Each number is 128 + 24 x the weight over its row's rms, rounded and kept within 0 to 255. Layers, rows and columns count from 0. The size above them is the row's rms in percent of the matrix's.

# layer 3 MLP up, 1920x384, rms 0.063, rows 576-588, columns 128-255
size [ 91  96  96 113 102  92 104  97  89 105  98  97  91]
[[142 123 141 176  84 140 164 119 118 119 103 127 161 160 138 110 103 124 117 140 156 127  82  67 141 128 125 106 128 149 152 119 120 101 114 127  99 165 187 126 104 112 131 149 144 145 103 153 151 126 138  40 124 122 118  79 141  53 148 128 156 115 126 158 116 129 124 107 150 109 119 152 119 128  86 129 106  96 113 116 133  86 116 123 113  94 113 141 114 163 130  95 131 106 100 119 159 100 117 138 146 150 128 108 120 103 111 135 130 112 146 141 150 116  93  86  86 149 104 131  79 127  97 131 122 119 136 123]
 [146 123 132 111 137 124  93 114 145 121 104 138 141 128 152 140 112 110 140 127  99 137 128 132 140 115  98 178 172 132 100 122  87 138 135  90  91 129 146 184 158 117 103 148 169 150 107 113 163 131 110 157 123  97  82  97 129 124 145 108 140  88  89 121 117 126 124 113 184 155 138 116 121 118 142 128 183 126  95 148 124 167 149 127 124 134 115 141 135 204 100  96  83  99 135 127 138 139 139 136 121 139 119 152 146 136 129 132 126 110 139 100 147 132 135 125 103 141 137 143 115 115 132 167 137 178 117  90]
 [147 116 121 144  87 174 168  83 146 142 125 115 113 152 169 177 120  95  93  91 141 131  98 141  94  61 112 127 103 144 143 103 123  91 123 109  89 138 156 139 143 145 107 109 186 136 133 146 102 127 121 119 133 130  78 144 126  99 187 142 147 150 149 132 134 162 126 133 114 127  99 142 100  92  92 117 111 137 109 113 133 132 120 131 112 167 135 127 132 179 145 124 134 132 122 112 160  84  83 118 109 122 117  69 132 120 142 149 135 124 139 132  98 144 152 130 154 108 138 172 116 156  96 131 103 130 149 109]
 [143 158 129 116 126 133 125 129 151 114 140 135 102 144 121 117 151 119 133 137 154 121  99 153 103 130 122  80 118 118 138 127 156 105 120 148 108 156 143 116  97 129 140 156  79 139 102 134 168 108 128 109  93 138 120 111 125 126 142  95 135 105  81 131 177 116 152  98 137 111  90 128 135 142 126 134 149 147 141 141 110 119 105 142 130 107 122 101 142 128 112 134 100 130 172 140 118 120 164 139 135 102 177 152 144 134  97 135  81  97 122 128 122 132 111 127 134 140 150 146  90 146 139 134 119 145 145 101]
 [147 107 160 121 163 100 144 125 132 100 144 153 126 111  44 111  84 116 149 139 115 151  93 162 131 150 164 116 145 103 105 136 105 142 144 115 113 124  94 156 132 131 153 126 117  89 159 134 146 154 119 147 110 129 162 125 169 122 150 137 187 137 108 140 135 142 154 119 118 112 155 145 163 195 123 129 130 138 170 100  98 147 110 142 138 107 143 129 118  93 103 107 166 102 156 153  91 139 128 112 196 100 109 108 114 126 108 148  95 131 113 120 103 132 146 180 125 114 165 149 141 102 104 113 124 141 153 107]
 [ 97  76 137 163 124  95 110  75 168 188 126 172 112 132 109 147 123 156 146 130  92 126 129 126  99  59 112 161 117 137 148  75 102 118 119  95 135  99 126 189 121 144 111 135 176 127 107 129  67 142  90 130 161 146 106 129 137 157 170 131  95 125 141  90 126 127 117 154 161 136 140 115 124 127 166 159 131 132 130  97 133 123 131 104 108 103 151 108 158 111 143 153 100 168 134 150 115 142 103 171 112 133 162 122 104 102 131 115 147 116 132 113 124  77  97 161 108 128 125 148 165 114  94 110 149 119 150 135]
 [103 108 123 141 125 134 137 153 121  89 115  97 121 109 169 126 112 162 105 106  99 122 117 120 124 125 148 148  97  71 123 104 135 132  96 139  97 114 139 106 165 132 108 140  97 138 118  94 123 176  91 177  79 161 150 136 138 122  76 154 134 175 116 118 175  91 156 105 160 108 112 124 126 129 114 123 163 175 115 107 110 127  95 106  84 144 164  93 112 144 133 106 112 137  93 156 111 168 146 146 123 162 139 109 136 150 157 137 202 115 146 122 157 129 173 161  84  76  92 166 128 111 157 131 141 149 135 124]
 [138 152 123 142 174 104 151 143 177 114 100 110 152 152 138 111  64 103 144 122 125 158 124 126 182 111 175 164  87 117 125 136  80 115 158 140 114  93 130 137 125 117 108 154  95 141  93  72 116 181 120 132 115 136 137 135 149 103 121 142 128 129 110 115 136 129 167 160 133  97 114 118 142  91 130 125 105 114 104 121 165 136  85 155 128 159 144 123 154 136  96 153 117 106  71 144 110 155  97 142 138  82 137 203  88 100 126  92 180 112  89 120 139 142 140 119 106 124 109 143 139 121 143 147 122 118  89  97]
 [109 129 135 113  81 145 125 122 133 143  94  93  58 114 119 111 143 113  93 162 140 118 143  98 117 153 114 141 125  93 129 154  87 120 138  84 155 119 143 123 135  78  82 114 143 102 128 123 166 160  63 134 110 132 132  91 116 118 102 106 139 103 160 124 111 114 161 166 151 114 124 116 145 126 156 127 144 113 109 135 117 122 123 116 120 156 114 126 119 167 118 122 132 139 138 107 111 133 164 154 122  89 148 114 121  97  91 122 101 146 114 158 171 120 128 136 103  76  83 126 183 146 124 151 140 155  63 115]
 [159 137 117 127 162 125 138 155 128 141 116  79 126 146 104  81 153 121  98 125 129 116 141 149 152 138  85 108 108 201 112 138 118 145  87 103 119 124 164  94 111 185 146 136 106  74 106 115 129 152 124 124  96  92 155 112  83 132  85 134 126 118 163 140  84 106 126 155 175 132 157 179 141  81 140 116 110 128  84 128 165 136  90 136 125 101 154  78 149 108 102  93 114 142 102 118 140  73 126 145 121 102 137 130 113 114 140  99 182 127 102 135 159 167 141 131 162  96 117 133 162 160 118 183 121 116 136 107]
 [157 146 108 152 146 112 132 106 107 106 115 119 118 112 126 128 115 169 141 170 154 134 113 154 115 144 115 163 101 121 135 127 166 144 118 123 175 134 175 153 172 130 135 170 144 173  89 111  67 128 179 103  75  97 156 117 150 152 132 152 154 159 132 151 109 143 124 105 174 142 134 142 132 140 117 137 136  95  87 119  95 124 129 130 130 151  89 125 154 144 116 132 147 161 171 134 102 142 112 143 150 105 139  88 101  97 153  95 163 154 141 155 104 109 168 157 175 141 132 104 126  96 102 150 121 150  98 111]
 [105  87 138 139 130 145 139 134 129 133 104 110 138 148  79 122 139 115 172 119 142 128 112 133 148 138 154 135 150 105 143 164  87 114 133 143 144 123 131  61 166 156 173 158 133 151  97 123 149 110 149  90 137  99 157 112 100 136 110 158 133 147 115 123 131 147 178 148 181 106 104  87  85 106 138 126 146 118 157 153 159 119 144 107 170 106 144 167 134 168 112 159 178 118 143 137 113 119 125 174 151 168 135 138  79 160 113 147  84  76 155 138 107 108 132 158 101 146 111 132 105 114 114 114 123 106 129  65]
 [133  95  98  91 103 158 168 161 160 109 150 177  72 106 126 144 158 134 141 136 127 105 140 153 132 103  78 193 104 154 129 133  89 144  97  94 116  82 132 115 118 152 114 129 168 108 121 135 156 148 104 112 132 146 137 173 119 110 139 133 156 134 133 163 181 123 139  95 140 162 117 124 132 110 128  71 132 133 169 153 139 141  81 114 152 137 136 143 140 140 122 173 128 104 144  81 144 134 134  76 126 116 136 137 134 126 156 134 135 113 138 112 116 110 110 107 143 128 137 111 130  84 135 130 134 112 126 139]]
# layer 3 MLP down (transposed), 1920x384, rms 0.0851, rows 576-587, columns 128-255
size [ 95  92 102 108 104  93 107  96  93 105  96  94]
[[ 98 138 181  87 157 116 143 133 120 134  95 132 168 117 165 130 104 155 128 111 137 143 132 142 177 174 124 125 139 149 113 112 111 103 101 119 125 105 148 153 133 106 120  99 141 131  77 132 145 146 163 117 130 188 134 125 137 112 145 154 109 117 140 121 142 170 148 180  98 141 123 137 140 158 111 118 133 106 133 113 182 171 113 112 134 118 131 126 143 135 110 153  96 126 108  93 130 115  94 109 147 164 156 127 125 135 154 155 127 158  71 104 126 128 120 137  82 143 106 142 113 106 151 117 134 130 129 136]
 [ 94  86  92  94 113 100 111 105 117 127 104 142 140 108 133 114 109 141 152 118 177 139 137 123 133 108 109 107 161 122 115 102 142 129 123 120 120 126 157 144 110 112 136 127 104 110 146 162 111 155 173  90  94 133 127 159  81 143 126 104 109  80 105 114 125  97 147 107 127 143 150 125  94  94  95 139 104 123 122 164  87 107  89 167 110 130 134 124 117 141  92 104 163 154 107 114 113 127 155  83 122 128  73 138 149 143 121  97 105 149 129  90 122 135 142 103 147 170 116 143 128  91 149 125 105 150 115 181]
 [125 143 140 125  71 203 144 125 120 127 111 125 125 160 119 107 135 124 132 178 129 115 129  99 105 174 146  83 131 117 130 138 136 122 111  94 108 112 100 161 107 103 127 105 142 109  72  98 135 115 113 154 141 132 145 147 107 142 130 123 168 170 131 133 110 130 156 143 122 142  78 113 108 115 135  91 167 115 150 141 144 141 133 115 108 146 123 111 107 107 119 113 147 136 135 114 158  87 108 100 114 152  81 142 146 162 124 153 138 104 121 145  83 155 105 132 186 126 174 133 108 138 116 142 133 124 100 116]
 [155 160 104 115 137 124  90 112  73 100  82 127 139 139 161 116 106  84 106 121 164 174 101 100  92 152 115 130 130 128  99 115  73 107 118 127  85 167 119 135  84 142 124 134 155 114 139 146 142 152 112 141 123  93 118 107 121 158 136 131 115 112 123 154 120 132 104 113  77  95 108 135  98 126 121 121 141 138 141 115  99 115 139 131  97 100 102 149 110 130  73 100 107 119 163 153 126 142 136 147 134 142  99  96 102 173 129 141 137 134  99 131 133 137 109 125 141  70 149 151 137 130 119  85 151 153 116 119]
 [147 108 139 142 130 117 141 104 166 135 111 155  98  99  95  83 108 140 137 143 134 129 134 158 118 100 114 166  76 170 135 165 174 119 147  80 148 155 128  98 129  95 119 148 150 145 121 109  88 107 120 130 144 156 141  94 120  93 153 135 129 140 161 107 120 164 145 158 165 172 149 132 180 122 127 151 101 138 138 134 116 136 129  67 122 172 127 137 131 105 129 111 128 133 129 149 138  89 130  90 127 113 113 129 126 121 155 138 148 166 118 106 165  95  91 111 163 150 144 110 148 154 145  95 164 133 105 157]
 [182 134 145 138  94  84 143  93  93 103 125  80 137 116 103 131 148 119  92 153 121  94 103 167 115 147 181 121 143 126 127 175 132 147 116 111  78 135 113 155 181 151 139 167 139 181 158 142 140  95 119 131 154 118 139 138 140 143 123 156 186 157 156 128 128 130  88 148 146 123 112 132 136 174 125 109  90 124 146 136 167 139 124 182 128 157 104 126 161 105 144 108 108 150  96 152 144 117 133 135 162 116 119 105 145 120 103 142 157 133 112 110 143  87 135 118 110 163 144 110 103 116 144 152 121 148 144 135]
 [ 89 160 150 135 147 162  87  99  95 118 145 150 135 119 128 104 120  91 129 140 171  80 128  95 130 142 118 151 112 107 100 133 136 145 115 159 118  99 142 137 153 109 126 149  97 143 111  93 113  94 132 109 119  88 106 143 134 106  88 112 126 153 122 135 147 147 148 122 163 103 162 115 116 125 110 114  77 144 136  97 143 169 145 147  93 122 139 116 124 122 107 117 106 132 130 109 110 128 156 135 114 186 126 138 128  89 130 133 147 118 173 127  93  79 148  96 114 138 107 103 125  91 116 152 110 140 142 132]
 [ 79 105 109 132 102 100 118 104  98 104 173 113 115 120 152 142 118 144 126 113 136 145 109  99 116 117 126 164 108 125 134 116 113 143 131 148 124 136 111 143 131  75 117 126 179 119 175  96 151 131 111 149 195 151 158  76  98  92 175 142 128 139 110 143  89 107 102 118 129 123  88  94 104 109 119 150  92 123 161 173  96  77 117 128 140 119 145 142 143  76 121 124 121 153 137 138 122  93  91 127 104 110  92 123 117  58 123 117 153 139  76 174 123 142 139 133 176 177 116 124 130  95 118 126 113 169 120 149]
 [104 169 149 157 137 113 122 104 121 131 129 130 158 174  94  94 166 175  90 148 126 119 126 128 129 125  92 123 126 169  90 104 135 137 105 124  99 113 164 130 134 135 143 160 116 121 167 156 138 136 117  74 118 140 152 148 130 145 143 120 124 119 122 133 109 143 136 113 164 152 143 133 109 142 130 120  90 112 156 158 161 137 136 120 142 126 105 143 110 133 122 134 102 125 164 129 104 100 119 166 134  93  76 101 134 146 146 121 133 104 138 118  74 160 136 143 139 101 124 115 140 171 137 144 148  99 118 142]
 [161 144  82 102 162 142 138 163 113 133 108 111 122 157 143 108 146 128  98 166 103 128 152 136 104 152 127 132 126 151 116 142 128 155 129  97 153 135 158 126  87 142 151 105 133 112 110 122 148 142 135 157 137 134  83 138  74 108  84 118 141 136 113 113 113 107  66 147 133 153  92 147 137 159 130 104 184 167 144  98 152  93  96 143 119 150 176 141 119 118 110 146  92 114 134 111  88 143 162 129 126 115 123 164 102  82 133 100 121 123  87 139 141 149 112 179 142 174 154  92 138 182 110 159 132 126 112 107]
 [123 139 108 125  98  86 147  95  89  90 102 132  98 134 140 166 129 128 160 107 138 123 135 124 107 171 184 121 175 108 152 135 118 137 134 148  85 141 108 135 160 140 144 153 173 116  95 142 132 157 131  97 142 153  96  94  92  90 150 132 117 108 114 134 130 147 116 143 120 121 107 142 161 129 106 137 161 120 110 116 125 135  91 135 131  86 166 150 157 128  98  99 121 110 135 100  86 132 149 131 170 110 105 105 117 153 133 149 115 134 138  94 104 125 130 189 144 141 129 112 119 124  90 128 159 102 117 136]
 [124 112  97 121 119  97  93 114 129 105 119 114 117 136 138 122 129  87 109 137 134 111 131 104 116 144 135 121 109 111 179 150 108 132 111 102 140 108  69 122 131 159 164 154 124  64 104  91 122 138 157 115 136 124 143  92 157 125 134 121 123 115 129 141 124 116 143 138  97 134 125 112 130 111  85 130 114 122 133 155 146 131 104 129 119 135  99 144 113 122 173 114 136 128 122  97 119 162 119 115  90 123 119 115  91 147 106 145 120 150 154 141 125  98 150 134 124 145 119 150 120 151 121 155 143 156  81 126]]